config.toml
n_layer = 16
norm_place = "pre"
qk_norm = true
attn_scale = 0.209
init_std_down = 0.00783
optimizer = "adamw"
beta1 = 0.9
decay_shape = "linear"
Each number is 128 + 32 x the weight over its row's rms, rounded and kept within 0 to 255. Layers, rows and columns count from 0. Numbers have three digits each. The size before them is the row's rms in percent of the matrix's.

# layer 10 MLP up, 512x128, rms 0.0841, rows 51-87, columns 0-127
100:136085160134111080114102122121088133150140133079103113136164120101131154160117094180068119186135131128091153142145157124199138137147162126123134150115160144123201128126142154171135068123097120105118159131199125140146109118151098109197172087154173068108106151133121136174148152126140128195102114112141191180144109126117118154165163077109125104066144151038114123129231134182124186114138
104:100131138128070151117132091087099119146104102104111153137200139147186142143152132178150117151148141153145153099091126167116081124158156109180165131137140119119106133192098141174114091124116182179126150128109136086099092119112138077114250158141126134109114111093066071143081166091122085091117147134113109111181146095190176109134093140099066084191093182158080112127132147100102140135125
102:056112153150126152180082175124103115157069125127189146076195110072159142169175123105137119182125122109127151122149125123149139107135140098101145167054127146136166140086073126085149118128129149155170088143129171084161162062132091106103136100119128148116150105092181135100104132087114081129146121220137185128151141090103165194177142137122090117119103171118124165125064110094155083145149
098:066144074156065108118145155136121125154129140129117108064076092110148116130169190107143100048148152159148150116122105171142096142187093157137140145127087128134087103170085122211140166145155080170179123133135136132145141104115113118130119095126166133194118096130112089172112098120179143076101132123119117087076114144160165135211148160089087177122103132104078140181098181137116112075096
101:109148117162161134123151165109133177146105138169185155140108164165188076147157135114174077101151115166073058155170126151085102108150057117122143113143165097140147122165121122173128206103123143131121144115145134097178130077115127129077154094100106099100182125180127110127160131156082112108106151205052131171167133123150120098198139131115139099118131161065098078095118100096164103126082
100:136130147103123139138081127109161172086177123133136068153134122121136158060104134063081180166092149130105130136120113105099131133131140125114098173117136133097186095055078196143112166080158074170092087103134148151130168105162146090172140133130185165105161189157134060147093107150066163122111126146150165150135155197166085099118136121111090103113133127203137155087171088123159154115140
106:104117142096155121128152138100160082125097111152220161117101162130191166123097140127066093098102150167117194125134123149144074142091099141128141125158061166111123143137129149135122090113108217168097142114136142134145120098167216143108119070105111193120154143183141122216121141193106114126057099145128110166125101166100136154135182135159166135083119117146140166126143089120090167117142
101:082111092105182144165134170135117130154160144047162137135100084104130117104114145134116152118135142166038136150165126207103121091138154108112118148130071122169154134163160107050084127116122084175125104159168122102159118150117105146090163172136100064147102096132115087143160175149145128079106046146133108172092070137107100124112166143090157108074151089140120142061063150140106136133106
097:145144136152150164156136116115152121080142141171115068082128162171155118161162080115108153112143091127067061195162104138110078090099131055181151136098117120180147074105117163155151131162141123153138150136087080165148121114124160155130097148131146137133101158111130100166078076063078121163115162175154137193099138110129146188160159129163119124193133126175191131157190109090102084137123
094:193096168134117143061128107089150104087159118130158118080149155143153125193159145130104214152118151106155162127148149169141109062103135133075136096117137151116178114137130124103149140094099174108128116112119148109133162121087102079095104127154056096137141159135126168189094194084070101107156125119065156066077064137112077097135154146129105083053133132120108151181134112113114149101135
114:143046096094111144122078159138162108116138154154160101166075161113040104143133147107156158127116114132153105131172134136130125192147133169123143072160177161132113095098109112155082099125107175143150125122151137179131137120180128105141106064170080129200129140108105117114096152095178102157111139119141166142143161091104152094098117093121115093123129165114145160106156029146079054207106
100:125131122109104177142128125111136081110147126110098113156154168113142171169164122191165089123094108151124124126103115133198153139076172106170164062111131167124115136170153108255157113117087067108132098097079186134122161155162082124146158147136091180107160151133123077136100127149167097121125104153135096163133109124124132077131102111102153110091197138121128097126173200087089123128177
099:150178141112102142090104169149116149115169106074186130160132080072126170141131153163148114124154066127076106155108141155125116093114170120091128145124133125091067085135122136201138146126089135134135106114126145118151136144081110162158163148149148068165207081072152151086163103154086133081063126118118131188109065095083183093081072177154123146071099150117122095108111133084137111094129
093:214118100179131114121177138098118132120108112091138135125118080102124098114087174099109128156104149094141097092146101143067120211123111127167127079139085104137135117135139149120141157129201112131116068122087090089136079097148155099150109165205083093174140083161127090129129165143109082081148181166119063150138106103193095118096080081108080132087160135090106134123094108123092165089121
098:096131128058086155115074103113153152097112114163153175132096156122149145141122122087057110141163095115122140172142071151162170107136158091173080119140143150107135101189086096158102099081120161138102120112113159072132130093137102074125110071090115106094144103130167086156099098161144138098100075128088114053110099168170120130121154071143143113134067145065112146089187097130199168122164
092:142158072181139122110140127086168113137117111111122133118150129154112218172114084116136130083165128172148141124129126175144102110129165153121136152117167136153172122185121141102125149124185160165108037132084140100045097138108123076131155152149154168116150088138162054125151193144143076098113160103104183117095050130147147106170097080186095147097150132091158170149110091141104099159107
099:121114127124134137114077159150141121104124116120040139158123133130059135092139131126157152147116104140126101117128130129160163102088179045106112169150153180136125137085172138188172079093042144137123112129140156098133097079166137187078128103151091105134136153125105142122168099152070107196171176122119154122178091112142112174147157141144188153208108173105146099161135103129156111072077
108:108113145153144149171096129094114137095116092154155147121133103153108079088143123087130137065074160095178135176158117186142128146093090163154120055137113110173146117104103134102142159150131197176137081106125167102159148119101095056170077116128096132144201101160180135080116110139127136122118100154128189153063131108118101152141164137193118113090185078083096138079100086153071105126139
097:098129176116106149122116128084101144153128131092075096126058125108117028139158142024133180152157184123155160090133150081083126114158086133106093081154116118153072125127119122082128130174070073077120114140132163088113159120148076165096138101160110046130142124163144109139120133131077128101090129175101096168124129094107108119090144191142138101106145108108132132110094106078139167084115
098:118126153111171100111131151101059129121138097150132090119175146162109168167169176168102092110117131127101161072174072074135149154108123125109146097166131122111104141087098147157087139106152151136151144126173122079112045177171100158164113128185127176187108133124105129124142142117154074168093166220137146211123105078096065163112102135138147103141099168168153076143121080116122139141106
098:151118111145171111127094094151162092050139170163164078104097115170039125140124193082156058097140139109117159155108147106157085105123135152106116108140194117064112078162148123164161141133170162178107148154153102130185095134156131129152094099148146160149126119069179143089098099097164068159108134115168144138127178078101128156110180104030135119137112141121161139104105127127115129144140
089:153101126143071097100129222099094121123113119089123109136052142103135126123086099128103154170190150159100114102136152100156107142130108110127184117125159109167097150125206066060106153105181116110128077127147141114129179084103167123059131143144115169077165137123172107185089123128170070186116156116099104150122095096147094136132168146123107096074090151130120132130127146078180141105186
099:089175107114138137135145092108132101109102197149105119117168118138169141117136104149151133104085144132062091107177055113148115117092126160120108134075054135187179158173092118127098185107153111137131083124083171168105122133146073142117140097141164114121223121134092105167089145158185119140170172169105048121123109141165065105129143070076103106124161076129145107152108112119104124146112
091:118123108053207127141090136132150168095147071152114115157130122078130128199119145123109115111128133161127141154149079044141153132120119138110100158119128154182105075105163145171122074140091162129100138109152110145102096085147102082217110152183084073138134103109160085130136058124136121155182118109119085118196180090109155150094145140131156120136080152106121092095118108133101150169057
096:119133122147095156135081088118101128093113164201160144131152169138096122132124174115118151131124092127116174100084157112122137130160167090154063163076167125113122163106119137113136150157081057164107142134073069151121115134128150110075062097160105080158129170128143087143128152155116107181110097093096096187118107094077137117133099090081126141125021139171188152172131156148121134064169
103:160112115109164106110123100107152099158076096129188152125116112159078180172204136096179170122150141078141138106086102116109173142158180112166134113136174109120142155155147139146109147109170101101134123135109104145191099124148117116117077142137183180075124126138127113155132150098109123141192106110125152167132156160051106140046142119118114117099142111168174137142118106204115133109006
094:152091122143192095076144109137139079089122107150123114208165128172106135103092173157150157162113115142139179147122120156181086126158063175105096130135156097157089181118087080079151139151153181159183129130139139200132084169115158146131131124155144100078168204136152154110109163125133131151209097170120143150128143094135073125186125087144133137153103154138182121179148122099124157140085
102:136184168147127082112037129091161144095110123164100146095096102081141060167141121063171165114111122130155173100109148110166093152145137058248119160105145113144162088116088152145084150115143127132135130107124127158185156154134096129084123163158143117128116120138150173173116119090201150113136145125143134098092161117112077138107130121118178122189094136138102071116077148113074144166132
101:116141118052120115120133136125114116155189141157148148134136128125095111083147096129105143166159096123103108148094120074183120101174107148099109120114116174119167128150085080133071126123107114215125075106118043142166103124124044118038108140166151113134106112179118111118123143123183130123071156115173120094136106158090055145150112193137148123123072161124151165085174140163096106075130
099:136073101113131121173160104125151109131167179142158091099139075163118137090158136155074120147129065096151160102122130154136187143112132127104129204189142139086164189135163162106125114123157113088183122115167130060091109144124119130151195159112120206166180127190137115184170196125081151126144194124154084160096133129124120138170100126155148148166132116120083156123121134169172152172103
100:030093124162142125097149119133188104126136120167137090157137045111119076106102166123121202155069148125118128120104142107129149079197117136115115160163132131156152119079183077127199201146121125149144200100145186096129135165147102113140118169136199068137142156125117119157144144156157153091062156168159091157136148153135112132107125126144200132157132162138133098156101118141131102113135
097:124086129090135135128124087153174089128139103123152132081160115083128122160073118118148111087113107183089143181103136138099142174081115062105107131141180152208126093112101083072128151118142101110139161111121125128171140106176146146113139117109150057149074106153074074140170120127137146163153143066072107139172072135086151168120068123161166098109055118179110131107058127133136133086084
096:063093125066074118112096199094130098169139117132171110148089148175145163094126160181159118145141061167122170098156096112125055120124103147177132169106117106179152112173143104165099170194069096079130124092097104122092135155126122174096117166119117160116099081117147102188139111096132135086098121175131135138085121142175165174117084196154091093130130120146121147162137130136128130195116
097:102169132179125076111119127099159159053138129055154146153092114078113143149097155156119082142149154095118162149162139152113133089131240186130119131139129187109134124175111134157136147107164125114139195140186139121124128177123114191088130134138079104118189097113122132110143164125087176133170114106163146163102117159171120159118062070101077143092108089165157196143123128104134103160118
103:110155111123088148131112127123127161059136087070220112183161113153151114136114178111150143112147142138136108132090125128154144115106126171135074125150125094116120123129120090112127174129146091206149120130160140093131174144125105164180147200149080117210101109103136129101137158170141212108158122119176124058137088109111066136130093124180139075177104094081078141160138175080142113163122
103:130166083107100110119096142159084084113099102118129084133185080089166084104115135124171099129116144149139155153164164107112113132120133089151135156187174167152086107154076206158131155105180120067079066101131131112143109149130124104140135138138090109135144041085179101117104096162117086087122170131110135053162059075118132154174134137127102176144113162168117117109197116169159130114154
099:088107098181163129171136134108122154128148147081104071100172154141104121080101128136168146184118148115152154101123079156159136174098049146086112138189174124160106105064090131052112140160104156071084147136160095112157102125142111144073125150112120141104113139120178159108086176117104092075143081128160124060143100111101092135137150201136139131093099106154099126124133106189071187104146
# layer 10 MLP down (transposed), 512x128, rms 0.0835, rows 51-86, columns 0-127
102:150123198098143134094095121093120115123157090119160140148153140155154090120129144091144145088105088123111137079162079120121129122079111057111090145129122137142108138121170143080167157105135082169208156169081111126126196147135126101110124137098120164171083146141110133135129120081136117116216065129124114053136162097139138078132194109145106108192140156172128193100091075164140090080084
104:136137181120131108136134083160133114108122112149128111082083097144091112168091105155127099119092079139134130168163135096075206132104079139170132118161106122102200129106123145043199114129161142120085121141146135176182110135118118110104099108141170145140120136126116143082083129127144155172131082117089136116183155096153131062093109074083161100108131113197171218155092120125139108201092
103:160152119136153134154079122125092120118132144042138113056118157129064103106141094123076131118148147165128156109188134105104162160133156168162114151169093109106102160124099148119138140098207103093193136144055164075149132141115150127140135077127157097116069105176165053141172098088135151120125147113139177131127073187105143131117136110130200151157183138177070156145125072121111114102126
097:090087131110119136123092160164135119120086155110152129230150105080117180106130097126141128132121140112128175073091162155140126140085158153061065114103096062179165113158051147088155148127130107165083162136108171146127142129081145161151166137088165116150114101109090123152090144109121208141133149081140041113132101135087109140171148106120184144123143205129165142118116138151135104178148
101:173089133101120132155045151130134081152085126113102139094133098126142109138090142105124107078092141077153147102083112149152084130105134132084120116082151065097108118181076145095153111129163136084157128135172087124114099124135179133100133143088136129091113118049152144160101079132184151153177096159142144133147145200140153110100159095095153114090125104154168055173148229162101095131081
100:153120073092085113107132164080061102151129152131184116080161158051079095098101121130089123124098146159134121144160146157123148117111151089145108119084078173132142134086148209159062103189136110156114136170155146103159108205133121144099112128106121146131069158089067108118155093105121120099174153147167090121154126106099168124105102104135186122148057076120111084151115067161155120115145
103:191164082113181139119073136111169095088160066129163147130224104167168169136113147146131152149107099165193163125108152109137145074078116163142094128130124112121125135134107133094055183095151132160187073127138169140121097103154080122148113144140176113166064151180133115076130112150126100136121101143147191061107083129076148114107115136188122132106164073152145124096119124128166149144143
101:149124130127128119199155112105179183158136162070182129095186145070157113124153128067125109105097160126115101154101135166167113099103157136093139203145114111163147137133181087064091153147075157117133110085100118141180118155159057118148130100128160112163110124098147109135190141099148119149108103104133157207110151097122087112147110150047186147124149098132053137129062113106151141121117
097:126065139105066095156101064142137135170085123155134196158140117078103130111123121156115114159157128179135125167126087112136142192143163136121143112075169158066121126159115093067130114174101112167093135150114095121115161087118152156059147137126117120138180173125077169154132124184143139098196089135148097053129148149130125183107141156158115167121082154156177071120149103119129163200166
096:140154145114189114168086127163109155177148154166127137115091111134161117166057160214170111100112127097123132087108080102168123126101146108182149105106133148230096141106192109199176166173092145140119138071136083129109116154149127161144154136104087141090099085091186093130148140131159156174100157142088114199090155171130124167133095122145139175145129127111081133135169115145100146100118
107:135165105096120114135119100136070160116144098155108070157133128089132160196166160069170167113167154143172125099185193077099114148150122128111181129104101104137131090074143138110069155088078137075150147194144147193124124206172121147130118147177118170146145060118088111104096134108108138154170120132181149158131136129073087124096102113121126097104165131104074143125120147153068130158083
099:100153123160090157121057184104145083118140184136134102161125191111117128160138142163120161109146110133114146091108156141200162111118106054097163110178156162143139123182113102157101103146085123109153107093111184121111125109133118166138134117171192194123189097080109163095092174122135081154162152136088107180128067083105075167111070167154155143099155128066072119098111109105124129117128
099:147145132144173158208182154105087120134151142101174145131108153137139071135116131162141100067046125181148169132111129179097127102153122104144127138096131167119198106098126104089134157165139163166154158198123148133175152079115130110112143143114114184129101158159152096148139135136187110141113138062137196117129135132078154135144084141128088123035131133117068092119118133135157130176211
093:159101110145135155097135111093066147134142100123178162128183122062099129127132130164058134104154100145154127154137120134126158140097127140147147063153164107171128150140150152101132121078099093138155127157088144069134137112127148115180107066112104148207204100089142110189093176192142181111072147141141091157164130093131181072093112065147156134170130096124176083083118142124070124125117
098:139158084119067098151064076147176132121130173167156144157089190144125112115113097121136094132113100119082184121141079089107034158102130108138146177114104174114162110088125114141222088132105129166078095103075125079114137165105139146129157208066120087140122151156160131141091156118125139133146117137148165104091141168127083106102151139120085130115102092103135065128157080149143103181146
092:146104083166140129155138170175087128103101102099125140063138142122137087139123118105098058151073088162105149216133127107142081195141135134165098070149124108188058116114123165131122166133157157189090130148127162101113181036169163093146152124137156187104135149118057179133094091091128139136141127146098083152099131119148119084106170139120160129149115146162131121107171084134130074141144
101:133076183106094180123072143144114100134133137108107171121126099138125122092140172070056125146125148047138143143126104188110116118118105100107132084140155128111145098102106157136135141103105124094165110054136091043135137083145147049152081114129077116065158183115155130119184081062109101132106166087138156177133124181106110134092141134127091123140089204141097085154116154128131153120101
106:092156156114157130134124136077094153118125103106123167088133085144136120093108176127166131066150109120074147195122129113154212093113123123121106090205168175162159045169088134123118110073133137131165089105164151084171148142105138148133121084089084179105142112161180100134122073155123133139153100119141132199141100097083110171134145163112117203149146141165128157133112184169176151095137
095:151159110094138117086157131124136078181128113142155156169155111150136117171165138140082177139130135148119203167094105141110124130091120143156149110128044122097101150151129073170089176167150090230157142155140132172164135171186112138095182115084137115097155141107069115083160120157160094098148099132117125095109198131148182140092196090153135087083113150108083125116146112157098144082136
100:200111131122137145139126176135118139143118132083121108131103149133102135142106115136120166102138133144207170152043131096127184129076176119106117104099106132087155190130080095101104120109146132120111130214143111085131156090145105077063087171055118062130162089122165130140131146137117165115150093161144184176157135117088120134115149136127107136180132130162182086094072144190155105062157
096:121166119139096196180099099119115149071160121130117094142106118127181165120185123166132062109121132037152122155203132068202082139071143113142135092103150098098075103120150114151081129093097130126129104110144115146141073160171178139212161171123142152128135116152126154128043139055092173150120161104118125112083139089156098097139127097137147118120119107107113136103101132138088127103156
092:134113104091123110105099101127117153162138138077176069140060061109141153128118126043139142152105085148081142111092164093108106126150139135125165121160083177116086132107141079103075118095152124205139117163138076107104146116153138144103134183124095096129083095119121188125100085140194088144157155170106071111192103142111128184155155157094140150180076143055111115167108149160123107112137
100:156124111147136151106118135073110149099106149126134100139161202160137135107139143098121125099142055118144096072105103164078195119095123111116075179098133097152101129138142120149210147165097171104089097125068136098114156097077117143145134158147105141168122095113149069127131137145124075143099085135015181183132091121081154169117119135130177114154117135109180130217131140115133116081120
091:139133140198099121195165116155090115164107186105127191102085104113134139141143150117152108146130103115143150174123167199097113124164154137104161077177082130074141119133135154108093164107078081128085125149126160111169184137150131081112066104164124140148156137148134189039156112144165133134187122078140149093074152153122103116160070136141088089124113103157125088097104152126179131089187
097:088120104155105117132151144126114125145136160092163072162140092152200124137136085195113166120183142147132174113099129085111121080106085076166195113186142182151128173118045104116070134142105087085127109127094118139133117131147110163089084122170138099115161104163203160105082132140101093133153064116103158076155092158134175131122125133081148133147120086127179140151117172103057098116107
101:162168070131104128163089105095181112130123129133164083106156107129185097127119115128115095123170152163147104169169137182048098125137148142176130167137178154075112160193089107132151167102153079093181092103118077155177135141122118089115099127130198081127086109171118191142118159150110123095189140151148180097095117114123085182130176153096126182139166151135168170114153101130132111118081
094:150094119146083103119114184119156171089093109043131072158129141130173130142187166172087129103162114096151127114081071095150178130101120136136143143094134109112067041145143114181136105135114160147148095136148147132093146151102131098128130151115167186112128092085183168179097131090146175146093180122117187088120103138161097112113143149095152136111142203142109081083174121098167167118087
101:090123170112112069110129135123156175132070082120133080087158106159089115160099139142190127090160168139193166162101213123121134146170143096183083147102123149114122110192059124167135151117147159125120177152188156140138086105149189079089101119144118092128134110185162091099142120102164122170144165119100134151088135116124086162079113131108100135132118098081128109053154145072132171123102
103:206142085113115153137182176096182119116155163129077112154165147079111118112136133143117158105123132183122099146115138107132151161175082113096190089096125142085117140141184104104124147086153144173136128107119118153228133128136094135110104106134127135136156134088156073159139171142129110133148082058178136106164106115004134189172132091156132155140128078116116098137148154094133110152177
100:079172179103154100081062139077181125064105136136160097120141152116148143079125113122126093163082137171097115182133078080182155110114159158124168089135136159115117138121127076090090099105116113184154099155125091109062127124145130142131090136148154131091134131151118186127152161116114080094164073131132208129202108111106154143169200123123162100074133110093136134123166135119089192156155
101:120146082158128061140109145136144066093174129166089127121122093170136125149116142153172112120181126110145121100130148155057110092122118068159175113119133124054103147169085129165136096136094144117144120142126160133141059159072126070118141148120164108108070124141115076148077173070209152106136136102125137103155127078130105144153118068145123049098130207154155115137103151149123110194157
097:168137157139147073130141160093142094180181142090041090112063159155111120090131131131153106155136145110174117175119193137161125123133136140129188136178132115120147140096122155138155146096223172096131124131141137168143157136071136150155151136136135127107116124120151152168119152073117135117056156161146141134121154083126141004118169112141130106127094161108150069125154109190160093106187
097:149159153092115117164155087139165095118163086125137111108117152120080147113134110118111146154167161075145108210091132121168182158129172136118179208078136158145081129141144134089104124087220198149134144155101121115169123121110130095077099130156153117166120151179074119137138097151147087086117102140108074117111185075106105080171109142117151131123105131180157118083171126079142096059149
098:121093119141166212118080203124159156087145127130121068144180156182058126148158210098164113163054096121118154161121123142149128111130119097115129182165107153101097093122118155113122122104133136151128126209108123133141102140151119078088103111145149157208180135059135099153113148142178150178135130108154093129150087104144126148155052085174123088160125118089116107111120115143090108118110
100:174129107121099124056112134132111093144054140125151068142163203143081108047115187137137130165175111168074182212113150169096122180151176118154157119111080162128135108153128160174165122131127151127139138131151189119121134114175078141123116135131188115078130134107148142159107134130166094120205153105146144195098121143178144122138125150138129143164130142133122195112131113167162107083094
104:154104196125116116112146038180083129123120098128189127110065154114101134130122100104160111056126162088121204047126098135170106134126138161109103171156102128156120188137127160159109155127097102127152106209159127121128113147131153095154120100163093152091175147175098117149114135166116165134113141175205142144132122131147167115141191142086150096103114159067121068134122091142078095135140
# layer 10 MLP gate, 512x128, rms 0.0947, rows 52-87, columns 0-127
105:137101060124124098127115146161071123115150097116143086146135111104142101117145165128084152109121138159136163100097127196168137161160088078106130094132174110125047110142129178142104099115174115126106152099160154153163113153194126147103096136179108126142140110184121111115161140158079213193039141076119166159157135153137173121132170054110107151171192131113122107079145080120111133165133
099:125080195115110123149172128166132092146115151135105201133122104154130142123121159163093102098114096177098118150129091164105095102114176113116110107095117237120117169112094141102128193123090135093031118113110132131103086178101147047137131103128147140100131099124061126087147114123063162110113074158097097186171180124111088113138123120121130103141115151145146126097187134171108169141079
094:142181101191154160116153135066169135121169110136152087165081163063143139117100158125112095125121153198172118153088154149142116090147116149108154148169140156162107128077176102126105076108157118109202103075117171081122130119088148149113093099101154128097066120090131170119144079097088136165163120107103144170104160164115144067150109106127144182128184106162120161111145150147128053167064
099:059151121105067128130062090091099151118111126128132145122129138092160126097105160122084122116149148137132136139170109150175117098099108109062097176086136147190092176151181143121139071119119105180147116100153135140158056131085122156117163111128078087117115118098106090127152134106116201178132118109069097135133134178136141161176173144142148068084147055077098133154112063200127155130148
102:148148100092217151108161145138142146094088093101101061106108165052130083121077104166118130065115158142109146114105123106139141167085151092067135126057110163137094125140137103126102143147147132176141104100122199119112097153171114149136123129149125124131072127099101086167132128143140152093152109144161094119193075134107103216126143057158123119133144072095061100158163138149133068118116
104:091148167172162139134123122150100108120095116111108119125120136141131131083063106090144155137142192103088157143090088107165141128110076095160107152145124126147147045174184184081105151197206100132091130118137180159144129097181138143187086162156132152086176116136116104177098112129084149093123093095159101096139145159165109100090141144123162149087144117134164134095069075153118188095184
108:184110171157109094114160106169142125129167168100100088108165174114146172106099136189052076125152197144106120103166036140175126142113132161139153150094162185132115166178150132110137114117157097170076111091115140130131118131143161128120092150130114190151058108166107135101130168131126180150091071099133117190142123159172161111131122114160137098159160107135105153080159123110099142117041
094:114101103164170100116094118129106186132075087138119093118191164170121131117074132123146143065128158113103129164084104121088111115171121165157163147064059140139098107119049151126136134129170070094145135111158163129130162113189161109106139128094110136130118154121078168069093185089089145131159129118133148132105134182134134065138075175162087113152180130150180104165090188084103115088125
094:120123083100151120142108096160151085079115102134160117121103094164088125051115088133097090082134173116119147122067125153100123124105113112103122145171130112119163075145110157143127040100138149142095112100125148118131176149178105119118082131218137060124144095097111206158106074127088137124136145163157119089175128098167142139128145087084207096150159082148184098195133107154143110164150
102:146141152115109196172151162151097108110112140061069136141147159154118140102066083122078124184146052092092178098152120144085126142092121092136176110149151199149141170149077138187131132149137134158121081096127123109074132157104195091139111087089142102086179141166132145127135144159118127118099118148081114154117203112153164133152121131109126173173122119151170180185161101122114115155190
098:123171089112157184169123103075130151091171084134105106165121121179139113161113168145074089140152123129132078148081129120094114171103148131154174099083132122159153091126149091085110158154111131175119117114131116117181124105149154112061078167079105090128167110168113158101136151126104110056105085123128115108100108113099143142201034138153154170115212123152138178170147103153124071144174
104:142137149127164152163173131121105116140102168076150097180109158132182124135075095200112086127179158165149102105067156143106089159032135141085116169128113133150134130154138164132136087141156184176168085109121196111122104082080128162084113179166053139106192156160145136129147174110087146098127120158134084145150122171186128135104121164112108095147124151083161144180121144136145147114162
088:151175102141096134160156165169132157152156118152149093087128173150066109093075111103165096119168191152079127134127111063120055132119104145096170129072099142180144171076159134155090150144161118103118100142158129111107137160146128049080113118099141108113070130094119135120101115168071132124143172140131100128161113191089104176217104117162107123098139107153158164105143121146085172138190
101:102078092120131115154105115064106076130094189085196142183187149166155113116092086173093177128123112146113101157056076106139045075126118163111133111114129094126124105124080109103128077113112143162164082090161137135111165208149180111045143167109140156109136123147136151150133106084159131161103159146141118161146130152169169123120130082110140106142116095125132128144093078183119153168152
095:104200124179160164127140110111099110137110136146138106135138148134071151158158114097121118136141067097090136115080127127154122113167086158151146079135165216074094157096105123162132145195077107112093111101109187128163103097152113129117034127119150170142182125112136173107118148080095128119149160106147161145148134145061152179192109166170158122100077119198156141153100145149121070096131
098:170100115128134086124133138082098115064140086110122095109087154132089124093147129121113102190121147136104193016125145085097122092138120089099113109152084164163164176142153120133164066182149116127150156064134143105166154158099111170079153129137143132165146081162109172133107134118168132196119140189178109108106122152109116146202122108066182122122107091134159144159137118131177123099077
104:208094157136094142105126135120134165074046089113138152094090120154112144109114162113130119110188126158150163155127093144122130099139104158132146130168119151122118182125112176098117102099135153133135072110135140111190078204110194094174111107218120109161134082103142115144071136114175140135086098148151103132147096148138156147089142121111143120110171177087149086115170051100151127043105
102:131092203185075152149132128112160136129187140091150109129098075171085119131184153158135139143205152166143117145166138065170132066145184092115124119098057151092194106126100086085151109149168122125134142106176148148124106139188160096130099102128134160129107145115138092130153158110137107132077108094186108112144120120136093183129143091102161209090123070112102143153075143124130106159161
104:129153130160164129159076174100135113164091099105101106112064177115101156116144078135137090107178103071147111149080090100103161107093100150142135110107087184110108192124117145139098152164126147121140150085109127133116123132054159114099089119125088101119131103127111145079119100055062162158168097229146188112171123146159139144154178101084069125143111158145159124120090180128173162094142
096:116148183179159132138210131153121151107137135134169094179131140118115130078075129087141126064122147121168152081137100127127126104144136172079136152142180165145106092124029091141137186100129112116128096106113204160100184169122066128135115120078115129151091145105074116082069133109104139128141163141105103180129110165133155233168092150113090117086111129160127121111149114130138113102090
082:134107114117088160175075107152101116152125086178119132124127101092141103154070094171119174142126110164059189076128169200134123118179154180106112159149142120084166153123112136118219091158086166118123156110161146129107082142099130144143095088159139164109111174074113155133137091212160109102099096109099110143131144173099095143114130176145114108122141100171137075108173124119081105153056
097:111126137124091116111072121113153119188146148108134111093174116103129127159085119156100101137153091149102175112106087162126130099109198086091106178120147143130134118123114103164175114145118063180127102066089144100125171107099175172151133138091099167103139198137112150117131138161078116094085087130091128130255094093099193097097118159107141119080189097166166115135163111104130131120130
091:085138080130122184132109172117125067136128106144135111166174116159148151146123102162095160124116121117103117107120161089135124096133118165118097129154128136175104213178154105064146134133148114141069163094130167119107143106138156185116048153168149173095093113147194059133152174120154155155067128122083130143142104120150097122077169083177147168106112172077136117184119041121112178137117
100:142131115123149149101125085100155138056167099129138122103087146128162194103089176117150176136131167157102143145125102165095084136071168132137112109117110176165119133102133163146146151091111081209073127093154136120081115143188155158089154125096156174131107061077055159108146145112149137197125110150177099150152166107180143150131168138090119150195165136080135101200138155112097112137118
108:125126152100094115153109161106124189139130094176133145166136135121126076121073105131114122111110220129132154126159097157050075108127107120129114149138048149149109131132101187128173148173124102119171078100228142155111140175128169090166163145142104161146162169089149166113142105144098200101174135109143152153102145089106121191136087123194188101126135113137200133138134138094113130125134
095:167109185167114115149155105124147135069135175064103066158112140119164164180138154121154097156168137137081111125086147124075113078161082157121172073089109109128093144119168118126144130164159115108189092123177117193149081132090160097154160144069114136157087117107085123172114143128126150146125093170118081116125186120113169087122127127085180189093085083089160093156185144148148118165113
099:090169135129115147128141157077151112181094149135131100148136118129131129051132123093118179164164153063091087048153120138087088092118113132133135129122138108065118132048145096125119145115134108151099200094157134079116119108175120089146149131074161161133134136104057128119069099150141158106110118116149129131114139149120198140121119122156037173084109117174132118212106098122112095180077
100:164121091128134147170115149126121116079172143105093112153124140077120095133050163131148134104190148091184149144125117152121146163172081118088121087122150172097105105122120158154137174125120120146151131087121205137119110128121091077110137126110110128092151151106110179117148141189140112181131160091040170147201166100085124130165105132101086077189140081055101099135156129134195090168155
097:140134087135058150119167146071130129151139088149078122138180116147096112109131134163110096120148130150123167158134128192120078094037190164110129075124126140146093092186123084112112188170128061127115175113165097153120142147119107102141096141110083109136171143122089135084153108095073089138175154175064137138118164120112099099068118184143156103079113192116078098140120095141098128168123
103:189081193156131134135189137092109159138080133100123125126076081151199153127155121121118134097155089140171130118075085119157111087165173101108146096085135130084148138150096153154122123153167160050076108122141133140133092176173146125123105088137181143193131102127122067135108081119128129190153134128158138113106188155080141195119181122167115060080110136099121103144143109092181102137145
100:079133100191093187111138114129091099105160130120169136155198125116091122074179145114178128155157161177137102129161098079125137212144100173121171100056114147154121103162069131140117140147058094176119107101162131112104078130090137151134156163103136144124142133132108181112123159137107136127129124073144141125172113094069162192149150158193167157104110111087087114147157188073121131155143
092:110144165176103113194130114105051176106099141140088094149085168158116126099160132117129105100116145128142124130169142139146069068090157077130180126094122143100112095124156102165172194147105149158085130115134152152113070152146155135158152161143166081146092057115065154177131127119206138107122148185206157128183162114131113159146117120128091130087126163139123162111066128132075136087153
098:171139143131122113089115193136108180160116086133138103093149109141097096068116190145125133167099142158111144149168107114135092123098121099105121185102155106150079125115142166162117131113117143253123117108169127118100189100114136168118127155110123126144092101128074135099135181147169147132090144185175133119207121161105113213120074083132110128115183085082106122132143088087107157079158
099:120097158148138154155131117072108130117145118145136038087077140068108099133130125097122153063111105156068164136100116121081150135166145090168162092146134184071152094163067183154071175144161180124147127113140153156142106122163126163167139101176115134103169102143110131180092122137139161113133060110165123188133107087092131105079206120155136135145138113138111059144070146122127121087162
100:126139112150147110107100150161105138111138166133074115131144048116179092117135138115096086161189092153123101109149122163083079107162133129146147068129136167189132149177148108069152146111129096082108148099112097098154144199097127151101138132131134102172096111074155152158141163094106150143078129166122114120099099158143127107117141096107147108100149001092152173118108075178115168059172
096:165101182130141143138140147099181112103089169114118096131133135090131163150136140193099153123176145108108051168173116096089103196130110140083109167082133099088151106101085150181123143123167185199100179139108167121147072131140172104176145167080096118141138065076118131166135169152086124151062136173202146087141124151116128140172118149165109118133157071171139109106131108121115129134098